Weights of a small GPT-style language model, trained from scratch on English Wikipedia: vocabulary 5033.
Each number is 200 + 30 x the weight over the matrix's rms, rounded and kept within 0 to 999. Layers, rows and columns count from 0.

# gate: layer 2 MLP gate, 320x160, rms 0.0728, rows 186-214, columns 0-79
# up: layer 2 MLP up, 320x160, rms 0.0727, rows 186-213, columns 0-79
# down: layer 2 MLP down (transposed), 320x160, rms 0.0661, rows 186-213, columns 0-79
gate186,181,192,183,179,195,259,157,193,157,183,188,188,200,210,222,186,231,183,190,209,180,191,216,272,113,248,185,163,205,240,189,214,243,211,236,195,190,170,166,238,184,198,161,188,213,195,168,220,185,214,212,199,250,192,186,169,204,208,188,217,197,162,247,185,167,235,194,212,229,200,212,176,197,177,221,179,194,197,234,210
up186,185,207,210,178,187,164,183,200,150,213,183,226,218,200,211,183,215,175,195,185,220,203,224,206,145,209,163,200,193,288,195,246,251,225,206,195,196,145,165,247,192,152,198,193,137,206,230,194,242,208,196,173,201,171,211,190,135,176,194,204,216,187,152,229,179,210,160,202,250,195,207,196,178,175,197,156,165,169,187,192
down186,157,224,173,227,185,226,146,172,232,163,213,181,206,192,196,185,212,179,185,147,163,195,253,207,147,209,245,196,234,248,225,193,279,250,223,240,199,184,201,258,188,129,174,208,211,202,191,183,222,221,190,239,245,200,214,182,203,210,199,186,212,178,195,214,165,215,225,211,241,229,199,200,151,208,218,234,182,211,245,218
gate187,194,222,198,166,199,213,205,209,148,194,181,182,197,236,193,170,221,208,252,180,238,199,179,178,219,123,221,191,187,174,219,162,202,215,244,258,151,222,205,185,179,220,217,188,214,214,233,207,218,232,243,172,222,201,225,193,202,190,185,225,204,215,191,205,215,172,189,191,184,207,174,184,178,215,229,217,189,208,215,171
up187,212,203,207,195,183,220,204,235,147,237,166,228,186,215,231,172,216,211,209,164,183,200,192,170,210,159,218,219,176,166,252,196,177,204,236,255,168,228,206,237,160,204,215,185,220,181,240,192,205,210,225,163,218,237,195,216,196,202,163,234,210,183,155,221,229,158,182,209,213,249,191,193,178,234,198,224,193,202,242,205
down187,247,181,236,177,192,186,193,242,149,242,166,214,191,145,197,164,249,192,235,203,202,211,185,246,195,187,184,242,171,233,263,214,183,229,220,190,206,234,160,164,208,224,194,184,183,244,198,201,180,183,216,216,176,327,173,232,200,206,211,238,212,194,185,213,198,168,218,194,160,241,200,179,188,192,230,223,204,204,281,191
gate188,212,139,206,223,177,192,223,220,180,202,250,205,229,225,176,178,213,202,222,203,192,229,164,236,240,182,190,198,215,167,174,186,260,179,241,242,220,226,242,189,177,247,250,253,151,240,225,212,201,277,193,232,184,259,188,210,139,209,240,200,198,231,216,176,180,199,226,141,150,182,166,183,172,190,239,180,159,229,187,249
up188,198,153,221,130,197,235,197,183,219,175,205,183,191,147,198,220,201,180,241,192,217,175,217,180,208,184,188,207,204,219,217,191,163,197,215,163,206,160,126,237,251,176,148,155,240,134,188,197,193,143,175,155,243,145,176,207,246,180,233,195,187,164,193,243,199,171,173,234,201,231,241,189,194,276,193,206,204,218,175,192
down188,193,151,200,180,223,187,246,178,236,263,212,222,191,223,202,194,161,223,178,188,186,201,192,225,202,154,225,233,238,207,174,228,223,162,193,228,182,142,261,201,202,172,232,181,159,183,225,188,187,232,170,219,231,148,195,209,188,178,227,183,210,180,195,232,223,193,181,121,235,187,138,179,180,189,192,188,235,202,166,204
gate189,221,179,234,164,191,187,223,202,192,153,225,200,248,222,172,205,225,165,205,232,238,185,190,193,188,219,164,213,229,175,168,218,225,181,232,228,196,189,177,188,224,217,212,208,236,182,191,173,170,231,172,233,194,178,173,210,233,226,199,216,249,188,223,180,223,177,156,204,186,192,218,204,154,173,196,180,193,162,209,206
up189,186,196,191,231,218,192,172,179,217,231,167,219,174,151,202,205,193,249,196,150,146,212,211,198,230,179,246,200,160,234,197,198,190,218,161,168,201,199,243,220,194,163,185,205,150,229,229,214,204,193,226,159,197,229,238,205,178,165,203,182,144,209,181,203,195,231,232,200,230,212,169,195,251,214,204,214,191,263,202,201
down189,210,170,235,189,242,183,178,189,212,190,170,233,225,172,174,195,211,247,219,183,151,212,240,212,237,181,219,220,174,181,250,201,230,184,169,166,183,220,195,193,206,137,165,228,128,162,246,184,210,214,189,187,208,180,204,209,188,205,218,190,160,228,197,241,192,224,179,196,229,224,215,205,220,178,175,187,245,207,199,184
gate190,189,236,206,249,181,212,224,158,232,219,204,226,196,244,209,205,187,260,250,135,220,199,209,213,171,170,234,187,250,143,200,183,177,205,198,206,197,187,184,221,219,197,176,224,256,213,156,202,176,204,268,204,233,204,197,173,229,182,217,232,201,192,139,205,175,216,180,180,184,239,195,171,179,179,181,158,151,165,205,186
up190,204,217,210,229,127,170,209,235,218,201,198,178,216,161,179,248,196,175,168,239,196,215,168,215,200,214,118,228,159,184,174,247,208,248,250,204,208,178,243,233,216,194,245,189,200,161,248,203,181,166,155,202,204,247,189,197,165,217,143,205,191,230,206,201,202,187,139,200,165,197,201,209,179,173,206,253,218,238,214,182
down190,239,210,167,180,132,168,190,192,250,210,200,213,234,208,221,196,239,242,250,196,158,224,113,174,175,204,237,289,223,202,181,238,162,212,177,231,209,185,226,189,213,177,213,206,225,159,139,164,229,237,226,202,187,242,177,162,213,152,190,182,227,184,171,188,200,163,162,187,201,204,198,268,186,181,177,178,122,157,221,149
gate191,193,134,207,232,186,203,208,230,208,177,193,171,242,220,154,182,176,166,235,132,152,164,187,272,238,244,180,272,200,235,171,217,177,182,239,230,185,183,235,214,182,191,114,226,137,219,207,205,210,165,193,170,211,206,112,192,216,207,228,188,246,215,237,191,209,222,202,221,153,180,214,221,241,225,305,199,200,174,201,183
up191,231,180,185,172,219,234,175,206,180,141,233,188,187,283,229,140,194,184,201,153,205,222,208,224,221,206,123,324,203,184,169,213,211,193,157,204,198,176,212,197,214,211,170,248,176,164,213,174,212,228,195,141,255,219,170,205,217,174,241,171,240,215,194,194,241,224,179,226,201,199,234,203,246,225,175,190,242,191,191,192
down191,221,232,232,173,192,223,226,169,253,190,147,206,203,206,218,168,163,247,271,262,199,192,239,162,211,211,171,188,173,124,251,214,208,278,174,207,183,226,168,155,152,211,259,197,258,198,205,202,223,252,207,214,214,188,187,190,269,160,181,187,158,196,197,177,180,208,176,213,145,168,217,199,181,251,186,216,172,219,211,198
gate192,187,219,232,205,172,192,233,170,212,168,200,142,250,196,180,125,231,248,177,212,227,226,186,159,204,214,202,201,207,150,201,228,183,199,206,214,161,192,180,244,181,200,193,172,214,123,194,176,171,201,280,164,220,208,186,153,242,173,171,163,205,207,196,183,233,213,212,212,167,154,240,208,232,196,218,221,203,254,151,178
up192,181,232,191,217,208,190,197,223,173,211,219,232,185,198,217,245,175,197,208,180,189,171,206,258,194,191,191,185,212,222,194,196,234,193,227,236,175,192,157,171,184,169,180,193,201,242,148,228,222,172,162,277,198,172,187,250,154,217,178,194,201,240,218,240,192,202,218,187,165,206,163,181,182,189,244,201,171,149,241,161
down192,209,221,171,169,256,149,228,231,185,195,144,221,151,180,219,263,177,200,183,215,197,197,218,244,214,187,184,184,226,198,206,199,206,242,178,230,196,190,253,180,197,228,217,247,185,224,183,238,209,195,201,222,238,196,166,224,138,198,162,178,173,272,205,223,188,247,221,179,207,190,203,177,197,182,225,247,191,159,196,178
gate193,195,240,223,197,213,173,205,203,210,190,176,215,161,249,191,145,247,183,189,200,198,225,190,227,223,138,202,146,161,165,209,150,187,207,191,246,162,185,200,170,242,159,172,219,238,213,178,234,205,204,250,207,275,224,199,219,129,184,186,157,232,173,187,236,189,198,226,187,173,186,230,214,186,204,165,226,259,225,173,176
up193,157,256,198,218,205,165,222,226,221,193,201,222,171,225,203,176,246,190,199,185,206,217,178,216,240,161,204,185,187,143,207,166,210,180,220,208,189,170,209,184,250,177,178,214,198,225,190,247,196,184,238,229,270,222,208,222,144,187,213,161,223,146,170,224,201,211,182,182,190,192,186,224,188,224,172,201,280,208,222,155
down193,208,169,208,224,208,168,167,214,140,206,273,221,170,197,167,254,220,179,198,211,203,193,206,200,211,220,185,182,164,184,224,129,186,200,195,146,199,160,178,211,149,238,224,186,175,264,142,211,211,179,192,230,176,171,193,183,175,153,188,186,146,204,219,195,184,156,199,223,175,236,218,204,172,224,202,200,205,204,217,210
gate194,237,216,219,242,222,200,198,227,155,197,187,199,200,126,206,184,220,189,223,250,221,226,266,250,179,200,192,206,228,246,159,230,204,180,181,136,227,207,281,193,207,170,187,187,211,197,227,184,223,225,203,221,290,174,227,136,255,232,202,208,200,266,186,239,186,140,183,232,205,191,204,226,150,187,197,165,156,160,231,167
up194,202,196,152,190,207,245,139,180,259,178,235,156,210,205,150,213,191,202,168,146,210,161,182,179,191,164,181,217,180,190,156,200,150,233,226,208,161,207,224,201,226,286,246,191,238,185,247,227,141,230,168,232,192,223,214,181,200,194,167,228,173,290,181,193,194,185,209,166,129,199,159,130,182,197,221,214,192,211,163,260
down194,214,232,158,194,203,163,191,218,212,227,158,178,205,219,224,199,188,226,192,178,109,226,132,197,231,199,224,177,213,211,220,200,199,202,164,177,200,154,182,170,195,174,210,221,223,206,113,173,202,226,173,195,181,318,185,212,180,189,160,154,190,174,186,183,151,193,199,224,182,224,229,233,188,207,247,157,228,211,177,169
gate195,218,205,181,189,210,225,185,165,252,170,220,199,222,155,124,194,227,237,196,183,194,174,262,161,217,133,177,193,191,265,176,183,207,186,191,205,206,214,211,272,250,224,223,258,223,224,231,230,145,223,182,192,205,230,192,186,239,204,183,181,217,220,167,193,205,226,154,154,182,142,205,179,190,192,174,213,186,209,125,185
up195,238,228,197,171,223,236,219,158,230,162,202,206,209,205,202,175,204,209,182,118,172,229,285,168,212,118,119,172,195,207,202,210,198,183,201,227,203,175,234,256,170,228,162,224,222,200,216,218,184,151,175,218,230,224,208,224,220,191,160,228,176,227,211,214,174,187,178,204,198,243,173,157,172,220,185,195,149,248,195,165
down195,189,197,203,167,181,205,227,218,167,149,156,233,192,211,212,196,156,163,210,239,179,197,225,194,225,202,194,213,192,179,171,185,146,195,242,263,237,187,198,209,200,212,144,186,193,202,202,188,260,201,171,156,193,201,212,214,249,217,125,243,147,185,270,225,183,221,192,194,209,225,128,211,184,206,238,189,179,198,152,164
gate196,221,184,219,219,139,192,203,262,196,167,248,178,238,218,138,152,224,185,206,216,220,162,243,215,268,161,196,194,186,197,141,212,210,167,202,230,231,211,215,223,238,229,235,235,185,215,255,230,170,198,168,195,232,217,227,136,222,199,184,224,190,212,174,211,201,210,204,190,195,229,223,228,243,203,147,140,195,201,166,199
up196,189,214,181,175,271,198,187,130,218,250,145,218,170,188,205,189,182,187,196,164,164,247,186,170,138,206,200,192,199,201,252,184,158,206,180,175,173,215,185,182,168,163,172,209,231,201,161,204,206,233,223,206,152,162,203,255,225,181,230,198,191,182,236,178,194,185,188,203,235,175,170,179,176,196,256,226,218,182,247,227
down196,144,192,174,217,236,155,216,187,196,254,201,216,239,185,201,225,190,209,201,184,157,236,222,164,190,207,221,220,185,204,245,248,156,194,194,218,218,232,179,214,219,170,212,231,258,148,184,217,186,292,253,198,213,172,244,254,221,248,195,168,171,211,210,195,209,215,204,206,194,163,191,184,162,222,222,168,220,188,228,223
gate197,162,218,184,228,269,226,186,153,205,235,205,226,204,224,137,170,176,139,198,206,188,196,184,189,247,152,214,189,181,146,211,179,232,192,156,229,206,213,235,212,206,214,190,233,195,218,228,249,213,242,157,194,261,230,241,210,212,152,216,193,175,217,190,251,174,209,193,227,183,204,193,236,217,199,133,177,170,199,204,177
up197,169,207,148,227,267,219,210,180,240,225,182,168,181,222,135,206,183,138,174,222,187,204,194,187,232,196,201,194,224,148,204,177,222,212,176,225,174,207,223,216,218,243,217,199,187,177,206,243,221,236,154,196,216,254,241,211,192,133,195,212,206,195,197,219,158,215,194,212,218,212,186,189,236,168,180,187,180,205,198,148
down197,202,194,193,130,198,224,226,175,165,256,208,184,224,234,242,209,216,168,218,219,171,219,218,182,135,243,257,184,218,168,190,172,235,244,157,212,173,209,189,212,189,157,156,198,212,251,254,213,254,208,234,146,171,180,174,266,233,168,214,220,222,199,200,205,160,207,160,236,246,201,173,166,173,292,211,208,192,192,215,136
gate198,196,237,208,196,262,165,207,238,181,265,196,219,196,143,192,167,238,243,237,211,252,170,214,149,134,192,181,209,213,153,200,175,183,168,168,175,180,185,203,176,185,201,172,149,175,232,186,237,230,145,200,224,166,186,194,222,169,196,215,195,231,127,214,232,159,183,203,231,214,213,249,180,218,176,216,200,206,184,205,164
up198,240,163,212,228,135,236,211,184,216,201,196,197,211,224,224,189,205,201,208,189,205,175,213,228,215,221,206,175,214,235,194,243,245,213,255,196,202,245,169,216,214,177,185,221,260,149,209,180,200,234,222,185,259,218,239,192,199,212,212,225,213,221,184,178,191,228,199,163,235,205,168,158,196,171,170,211,185,204,224,189
down198,207,193,165,191,241,200,241,212,183,201,195,180,176,177,160,162,229,249,210,190,214,185,253,188,184,171,183,198,162,200,215,173,214,209,171,171,230,146,170,174,169,217,208,134,215,257,192,240,171,187,236,212,206,160,204,203,193,209,214,211,209,156,165,238,182,214,197,212,237,196,235,203,198,173,233,185,192,212,220,202
gate199,148,227,172,206,178,167,224,183,240,178,186,228,128,230,221,238,183,220,263,119,205,189,156,237,183,146,185,143,236,212,159,223,128,207,228,215,211,202,197,179,248,207,239,199,236,156,209,204,223,231,212,253,222,185,188,123,181,226,216,202,240,197,209,175,166,170,189,255,148,251,201,224,244,185,199,226,193,203,207,111
up199,192,205,236,209,251,132,181,171,117,214,141,186,258,191,225,165,126,228,195,265,213,244,193,248,146,214,187,284,224,240,132,174,278,216,184,167,162,140,202,182,144,177,173,244,231,272,190,154,223,193,221,172,203,152,177,232,242,179,173,205,143,185,208,237,247,205,202,169,229,141,197,193,163,210,237,217,203,186,250,282
down199,120,262,215,214,209,197,221,216,126,239,206,221,138,176,200,209,247,206,173,195,250,173,192,156,179,173,230,263,164,218,194,204,252,216,237,182,158,169,225,211,225,225,242,216,238,179,185,154,169,172,218,197,247,150,228,147,176,238,165,254,204,177,191,184,133,248,184,158,253,183,158,206,192,205,179,268,239,176,203,134
gate200,133,183,234,205,135,185,153,254,178,217,219,205,219,175,244,180,227,193,209,213,155,167,236,274,178,226,291,205,161,208,191,276,180,232,213,203,179,217,252,338,183,252,256,185,193,215,236,225,164,255,218,252,229,150,254,203,185,210,172,180,190,269,232,256,220,198,189,197,181,198,168,202,209,235,219,197,281,204,182,189
up200,176,220,218,197,108,139,127,176,234,217,196,202,255,160,182,222,279,185,135,213,117,154,205,238,183,219,251,150,110,210,190,251,234,233,273,216,212,198,202,295,212,193,157,202,144,243,206,173,216,175,181,195,154,217,214,241,213,195,174,175,192,238,210,190,131,127,132,190,199,145,185,218,219,227,249,225,327,243,209,177
down200,158,229,163,174,178,193,233,236,233,193,123,201,233,174,165,229,195,234,197,184,123,178,220,220,206,168,207,124,229,179,206,246,195,227,220,212,196,245,197,231,187,238,198,200,196,204,241,178,187,179,149,260,146,243,235,212,184,188,165,239,200,257,234,194,203,184,230,140,180,174,171,200,274,202,233,226,259,201,180,202
gate201,206,194,183,209,181,206,211,168,210,227,186,205,161,180,178,184,238,231,184,213,204,192,224,239,226,168,157,215,205,175,235,208,226,179,210,152,211,247,211,167,191,207,220,206,233,193,213,211,174,195,248,190,215,187,183,226,192,195,229,145,218,209,190,204,255,259,212,167,269,216,199,176,182,176,195,229,198,249,173,247
up201,211,228,196,188,207,211,217,211,216,155,184,193,243,233,179,234,134,172,198,186,218,225,102,251,213,202,228,178,178,211,188,244,211,222,161,243,193,152,183,227,242,223,201,236,129,175,174,203,161,218,187,187,176,230,199,174,166,198,151,213,162,148,197,174,189,182,154,240,204,179,207,223,186,221,176,153,186,165,211,163
down201,204,171,210,195,207,245,164,221,197,187,149,179,239,186,152,229,184,203,209,228,201,186,190,261,220,206,193,254,214,199,192,242,225,243,160,239,161,170,180,211,194,197,206,217,145,171,201,226,164,194,252,208,130,302,189,201,206,161,179,227,150,134,202,142,167,200,187,181,182,168,226,185,196,209,206,131,206,229,158,191
gate202,193,204,206,217,275,163,222,179,234,221,204,180,207,220,83,206,199,196,149,180,221,168,172,225,245,202,232,242,210,223,258,173,187,165,268,151,211,202,201,192,147,231,135,222,192,247,207,167,193,167,177,229,217,175,191,147,116,204,255,213,203,163,224,233,165,283,219,159,224,178,152,270,167,136,244,260,247,187,182,241
up202,165,175,177,240,177,199,211,222,173,213,241,194,180,188,173,180,219,179,210,200,225,290,231,174,205,221,207,234,216,219,200,245,175,205,167,240,251,209,253,201,167,185,197,172,191,213,159,200,197,192,218,219,251,158,214,111,204,223,244,200,203,238,236,195,247,220,180,198,224,216,215,201,205,191,141,152,220,191,219,188
down202,269,231,252,178,256,235,274,232,209,183,182,161,244,198,147,212,178,168,167,196,212,207,222,203,200,209,232,216,246,188,172,166,144,171,208,191,179,206,181,210,180,224,180,152,176,187,219,201,207,186,203,208,227,167,204,150,162,201,221,197,189,206,211,198,219,279,212,182,211,247,156,250,194,197,267,231,207,173,213,248
gate203,178,211,177,214,164,185,223,187,185,198,250,246,132,224,221,222,221,210,192,226,246,169,158,184,248,195,218,193,215,189,229,227,216,283,168,241,242,252,191,192,200,195,245,209,164,227,144,248,160,190,223,143,207,195,248,155,122,212,233,250,180,194,151,190,194,205,206,183,205,218,173,221,208,213,202,176,211,195,219,152
up203,190,197,195,224,219,229,180,196,217,201,195,134,219,206,192,194,227,194,207,203,183,211,196,255,159,189,146,163,223,197,223,206,229,113,245,200,197,180,190,208,208,193,134,258,246,190,198,183,232,173,193,200,166,190,170,231,251,213,192,186,173,200,204,227,185,228,205,181,190,168,246,168,159,198,168,242,169,194,207,204
down203,166,215,170,218,217,223,195,186,186,243,192,225,178,184,235,236,138,160,178,141,183,227,204,207,201,205,222,169,178,240,162,266,201,176,207,184,188,189,187,224,238,199,150,213,161,240,213,148,200,166,225,209,205,126,150,185,129,165,149,262,188,173,215,196,192,219,238,223,268,211,208,250,172,217,170,187,187,232,215,189
gate204,154,192,142,188,231,204,207,255,227,180,208,202,212,257,203,148,208,227,224,199,202,274,188,139,263,202,183,188,202,235,213,217,195,167,160,185,190,182,236,220,185,174,121,238,205,232,214,243,221,258,188,201,204,122,262,164,149,185,199,165,211,216,179,204,189,156,239,203,176,192,221,174,244,194,176,180,152,254,153,192
up204,212,166,249,196,223,179,206,166,177,203,182,147,192,192,157,206,175,208,161,207,182,138,196,182,137,192,188,198,213,196,163,200,200,241,207,206,180,188,183,210,206,221,212,159,222,213,195,159,189,193,210,219,190,215,171,196,219,230,191,246,175,182,206,219,168,179,205,182,183,222,178,232,189,187,230,257,272,148,198,265
down204,148,170,196,155,220,220,200,217,215,185,175,181,227,227,192,199,138,234,263,220,194,232,272,188,260,182,227,172,214,211,199,205,203,151,219,198,219,230,246,163,207,156,182,220,228,238,234,233,230,245,227,232,206,176,204,238,178,237,245,214,209,215,183,190,199,191,222,193,201,222,233,189,229,212,179,198,223,200,162,235
gate205,188,211,194,220,176,123,174,194,182,187,181,155,194,227,142,173,190,242,146,133,241,177,222,218,185,191,211,131,153,245,210,176,212,182,194,218,264,199,186,191,188,207,189,190,158,184,196,245,144,188,240,197,200,227,209,160,160,224,291,169,153,248,204,161,227,176,217,149,190,225,160,210,147,259,246,289,234,211,171,216
up205,248,198,182,203,202,215,269,249,159,176,240,200,219,180,233,144,235,146,218,282,183,246,196,160,202,213,154,293,272,179,242,176,219,200,149,216,148,231,159,258,244,260,239,233,219,200,187,207,198,191,159,193,189,230,207,221,247,155,158,187,225,129,183,218,222,222,175,209,160,193,195,168,233,196,159,178,200,193,214,175
down205,216,212,150,190,251,175,227,274,152,198,178,254,197,184,200,201,258,189,254,177,145,165,171,203,222,157,167,243,246,155,217,148,238,203,193,207,161,184,163,295,137,187,251,207,275,205,215,198,225,237,179,162,238,258,215,217,192,202,216,194,229,239,176,161,233,214,217,175,230,223,241,185,201,156,177,176,186,158,230,180
gate206,237,187,182,206,229,188,165,184,229,175,187,215,192,164,185,223,170,208,236,250,168,215,195,177,195,182,213,247,252,225,199,235,180,176,205,215,193,180,252,239,241,192,212,265,213,231,261,176,205,140,115,231,220,196,191,202,195,145,186,188,188,164,206,198,230,87,176,222,210,200,246,136,173,167,183,174,196,203,254,124
up206,194,249,157,206,202,167,216,222,168,200,176,238,234,184,234,220,184,182,193,245,250,199,244,227,137,217,238,194,198,212,167,200,194,206,220,218,179,161,178,199,169,204,201,130,265,166,209,160,171,221,259,167,216,173,171,183,187,207,197,230,161,266,216,209,212,176,200,215,164,217,166,203,193,199,223,228,169,218,241,203
down206,250,221,207,207,161,200,183,200,215,154,241,236,203,190,163,221,194,183,250,217,186,230,218,132,178,179,184,203,198,188,234,262,223,235,198,242,222,208,168,211,241,221,181,286,215,187,232,159,210,146,175,249,219,183,192,170,158,145,188,202,219,163,225,173,149,167,191,191,159,187,247,189,179,274,169,182,231,206,188,186
gate207,244,195,217,160,170,228,186,196,266,205,208,101,155,241,161,183,242,210,245,218,230,195,128,225,245,242,214,221,218,195,262,177,190,220,246,222,159,221,167,200,217,195,181,202,218,188,186,200,142,204,200,197,213,198,199,187,154,224,166,194,182,218,203,174,177,200,227,208,191,201,189,219,212,271,223,150,246,200,205,184
up207,245,219,231,168,175,211,181,181,210,191,214,127,186,223,192,227,196,206,220,206,192,232,145,202,210,229,252,225,211,219,250,142,191,224,235,252,152,221,170,170,211,199,180,202,182,175,193,194,171,180,227,177,192,196,187,197,204,190,181,224,163,183,212,179,172,197,219,203,206,199,170,236,207,216,206,178,213,242,224,154
down207,221,207,192,225,220,208,182,158,186,193,228,229,219,166,226,211,168,159,229,159,182,156,202,169,147,196,212,227,195,191,204,202,203,224,223,219,213,228,182,157,209,226,241,170,190,198,235,197,232,212,197,152,214,216,169,239,240,257,209,218,236,231,189,218,240,187,229,189,216,189,211,148,210,128,132,173,182,243,193,223
gate208,243,228,182,174,204,141,165,207,164,202,174,150,217,204,230,204,227,192,191,168,212,208,185,254,234,153,224,198,199,226,290,240,214,153,151,204,235,175,165,209,217,165,197,183,183,203,183,201,206,131,181,157,199,240,224,214,222,224,243,174,215,202,159,229,202,171,241,162,222,182,213,212,154,226,189,204,164,171,218,132
up208,178,182,209,184,215,167,187,218,228,175,185,234,182,172,251,167,184,199,215,180,154,221,215,195,222,194,175,196,194,199,244,188,204,141,217,195,212,201,250,168,165,164,189,211,219,189,194,189,207,232,173,225,222,256,208,230,230,242,237,205,214,211,126,167,184,228,260,143,186,197,258,236,175,213,192,142,199,167,242,181
down208,219,206,219,225,187,183,200,170,245,189,192,233,145,204,220,227,185,261,177,220,246,211,171,164,197,255,176,144,200,200,145,160,201,213,215,187,126,184,186,191,195,234,139,234,254,178,236,196,137,242,224,221,189,218,185,179,178,184,153,203,187,162,219,178,181,213,256,194,153,197,198,222,253,188,189,199,224,225,205,286
gate209,205,174,248,196,219,195,187,249,215,236,169,196,211,189,187,236,146,186,276,201,145,211,164,187,250,207,241,222,195,225,185,200,207,234,173,188,211,230,186,171,167,219,168,172,222,203,224,197,231,157,146,227,201,197,211,179,177,129,176,153,206,228,191,155,205,210,180,241,234,166,210,205,201,258,151,190,259,203,208,174
up209,197,182,202,212,224,194,166,229,161,218,158,167,201,202,190,285,234,212,240,212,193,159,173,165,203,195,190,199,193,216,207,205,161,238,241,251,178,196,106,141,200,196,193,146,241,210,238,191,241,181,202,215,191,237,186,173,180,152,145,211,215,205,167,178,193,231,213,240,248,153,190,200,254,224,167,226,230,216,192,170
down209,221,159,210,202,184,214,234,178,257,218,188,183,187,195,215,149,137,184,261,181,184,273,241,199,153,199,226,272,162,216,194,194,221,163,166,204,262,187,263,222,178,192,169,237,192,214,187,243,220,174,162,185,160,191,219,162,195,181,223,163,191,214,199,209,210,196,172,191,132,222,184,207,159,228,148,197,194,236,207,207
gate210,198,182,134,201,189,238,195,157,207,182,185,137,176,205,187,219,195,182,186,203,221,204,200,156,175,230,170,192,244,202,245,196,205,199,265,181,207,171,152,200,215,221,186,237,175,248,217,198,154,209,189,186,165,188,227,182,197,184,173,223,195,146,166,187,169,178,238,197,182,193,193,200,191,191,204,163,212,186,218,206
up210,203,205,222,200,210,208,205,163,210,217,196,214,187,162,217,191,199,211,216,217,206,188,208,204,188,254,220,176,198,204,211,241,198,200,208,184,222,172,223,218,169,188,195,155,208,176,198,196,205,233,217,209,164,193,198,172,212,217,218,195,214,240,202,199,194,218,191,224,224,197,166,243,191,245,215,234,208,206,263,197
down210,213,199,150,282,204,216,214,191,186,208,150,204,163,193,214,201,176,219,165,161,202,204,270,166,199,228,176,180,199,227,238,209,212,202,236,200,180,203,189,158,179,179,197,189,179,200,167,182,223,168,217,204,216,219,181,236,192,173,174,246,194,211,199,155,179,155,166,172,180,161,193,193,215,211,213,161,220,190,239,206
gate211,213,239,186,209,215,198,189,191,168,256,197,159,215,238,170,201,201,114,192,142,203,241,229,204,170,203,195,152,205,256,262,190,201,208,197,161,211,184,220,256,189,208,192,205,200,221,223,199,226,175,225,208,197,170,185,151,160,239,206,179,237,207,197,179,216,188,211,209,238,195,178,222,128,226,210,212,227,170,200,180
up211,196,221,183,202,220,180,232,213,183,272,226,179,186,225,162,201,212,115,158,179,210,236,217,203,148,204,199,184,242,285,262,196,197,173,210,199,218,195,210,263,212,214,234,197,202,185,222,174,264,200,208,164,219,194,208,177,167,234,227,187,260,213,206,172,206,214,229,198,231,171,200,208,156,196,175,238,229,177,174,186
down211,197,236,187,248,220,214,212,162,132,181,220,207,205,174,175,237,277,160,168,194,161,154,191,170,171,216,239,186,232,271,224,207,269,181,160,156,257,188,220,224,181,243,196,176,254,183,164,192,215,210,181,193,186,188,251,230,208,209,246,145,229,205,177,187,161,235,261,187,196,186,207,220,122,183,201,210,229,201,248,193
gate212,143,219,186,225,171,219,172,161,155,185,209,199,219,217,253,218,229,260,188,189,196,212,253,159,213,174,161,214,175,217,198,198,206,177,234,207,167,247,231,183,214,232,228,211,235,198,208,256,186,239,204,210,206,190,218,212,201,179,229,201,196,246,220,169,212,205,168,198,230,180,200,184,181,243,187,207,179,211,187,196
up212,202,190,179,196,244,208,197,226,222,155,189,215,181,171,197,171,135,142,198,246,263,191,148,236,235,192,259,228,244,212,171,242,253,190,210,186,241,170,170,204,206,125,167,169,194,226,212,162,215,172,214,190,222,197,229,210,215,162,193,184,174,130,192,184,232,243,198,223,222,215,188,211,222,186,217,197,241,189,223,203
down212,182,220,210,188,249,194,191,204,190,146,183,180,243,168,192,201,175,204,123,207,145,188,170,180,239,212,192,140,195,241,173,195,217,239,222,150,156,207,179,238,251,190,211,221,163,199,239,161,153,178,185,252,175,202,204,218,250,257,208,189,253,146,184,149,153,226,178,192,233,214,141,192,192,176,193,195,215,195,137,163
gate213,230,176,182,194,159,226,175,216,248,193,163,172,164,244,190,180,153,145,174,207,183,228,182,202,168,205,193,192,207,231,223,206,153,232,212,205,141,204,165,157,182,209,217,210,207,199,221,205,190,168,224,135,228,202,219,240,196,198,251,212,212,171,212,251,170,176,188,187,195,209,189,242,198,217,265,264,204,224,162,181
up213,169,195,163,221,219,215,202,186,201,187,194,257,237,195,195,158,178,199,169,214,169,174,213,177,229,212,173,186,209,132,261,189,213,189,225,179,175,159,230,198,190,238,184,215,186,232,175,185,143,253,224,174,177,216,216,231,229,215,192,186,195,211,160,205,205,200,254,165,214,212,202,184,225,205,183,199,240,211,216,200
down213,199,228,211,205,159,190,170,202,236,200,186,254,207,262,182,243,202,197,228,193,222,224,229,215,181,174,194,188,195,226,202,167,177,174,194,221,184,216,194,218,217,220,234,179,211,202,211,206,193,185,210,166,215,179,230,190,212,202,197,217,270,171,193,199,177,168,210,185,124,260,198,209,176,222,260,290,194,213,211,171
gate214,176,232,268,223,171,220,228,208,181,173,197,165,209,204,168,208,204,215,218,172,198,162,190,213,211,146,165,223,256,183,181,184,196,195,177,197,176,174,218,197,208,181,186,191,244,135,178,146,212,206,217,197,205,174,189,180,232,162,177,200,226,214,198,238,205,165,158,185,183,167,213,159,148,222,224,153,180,186,172,220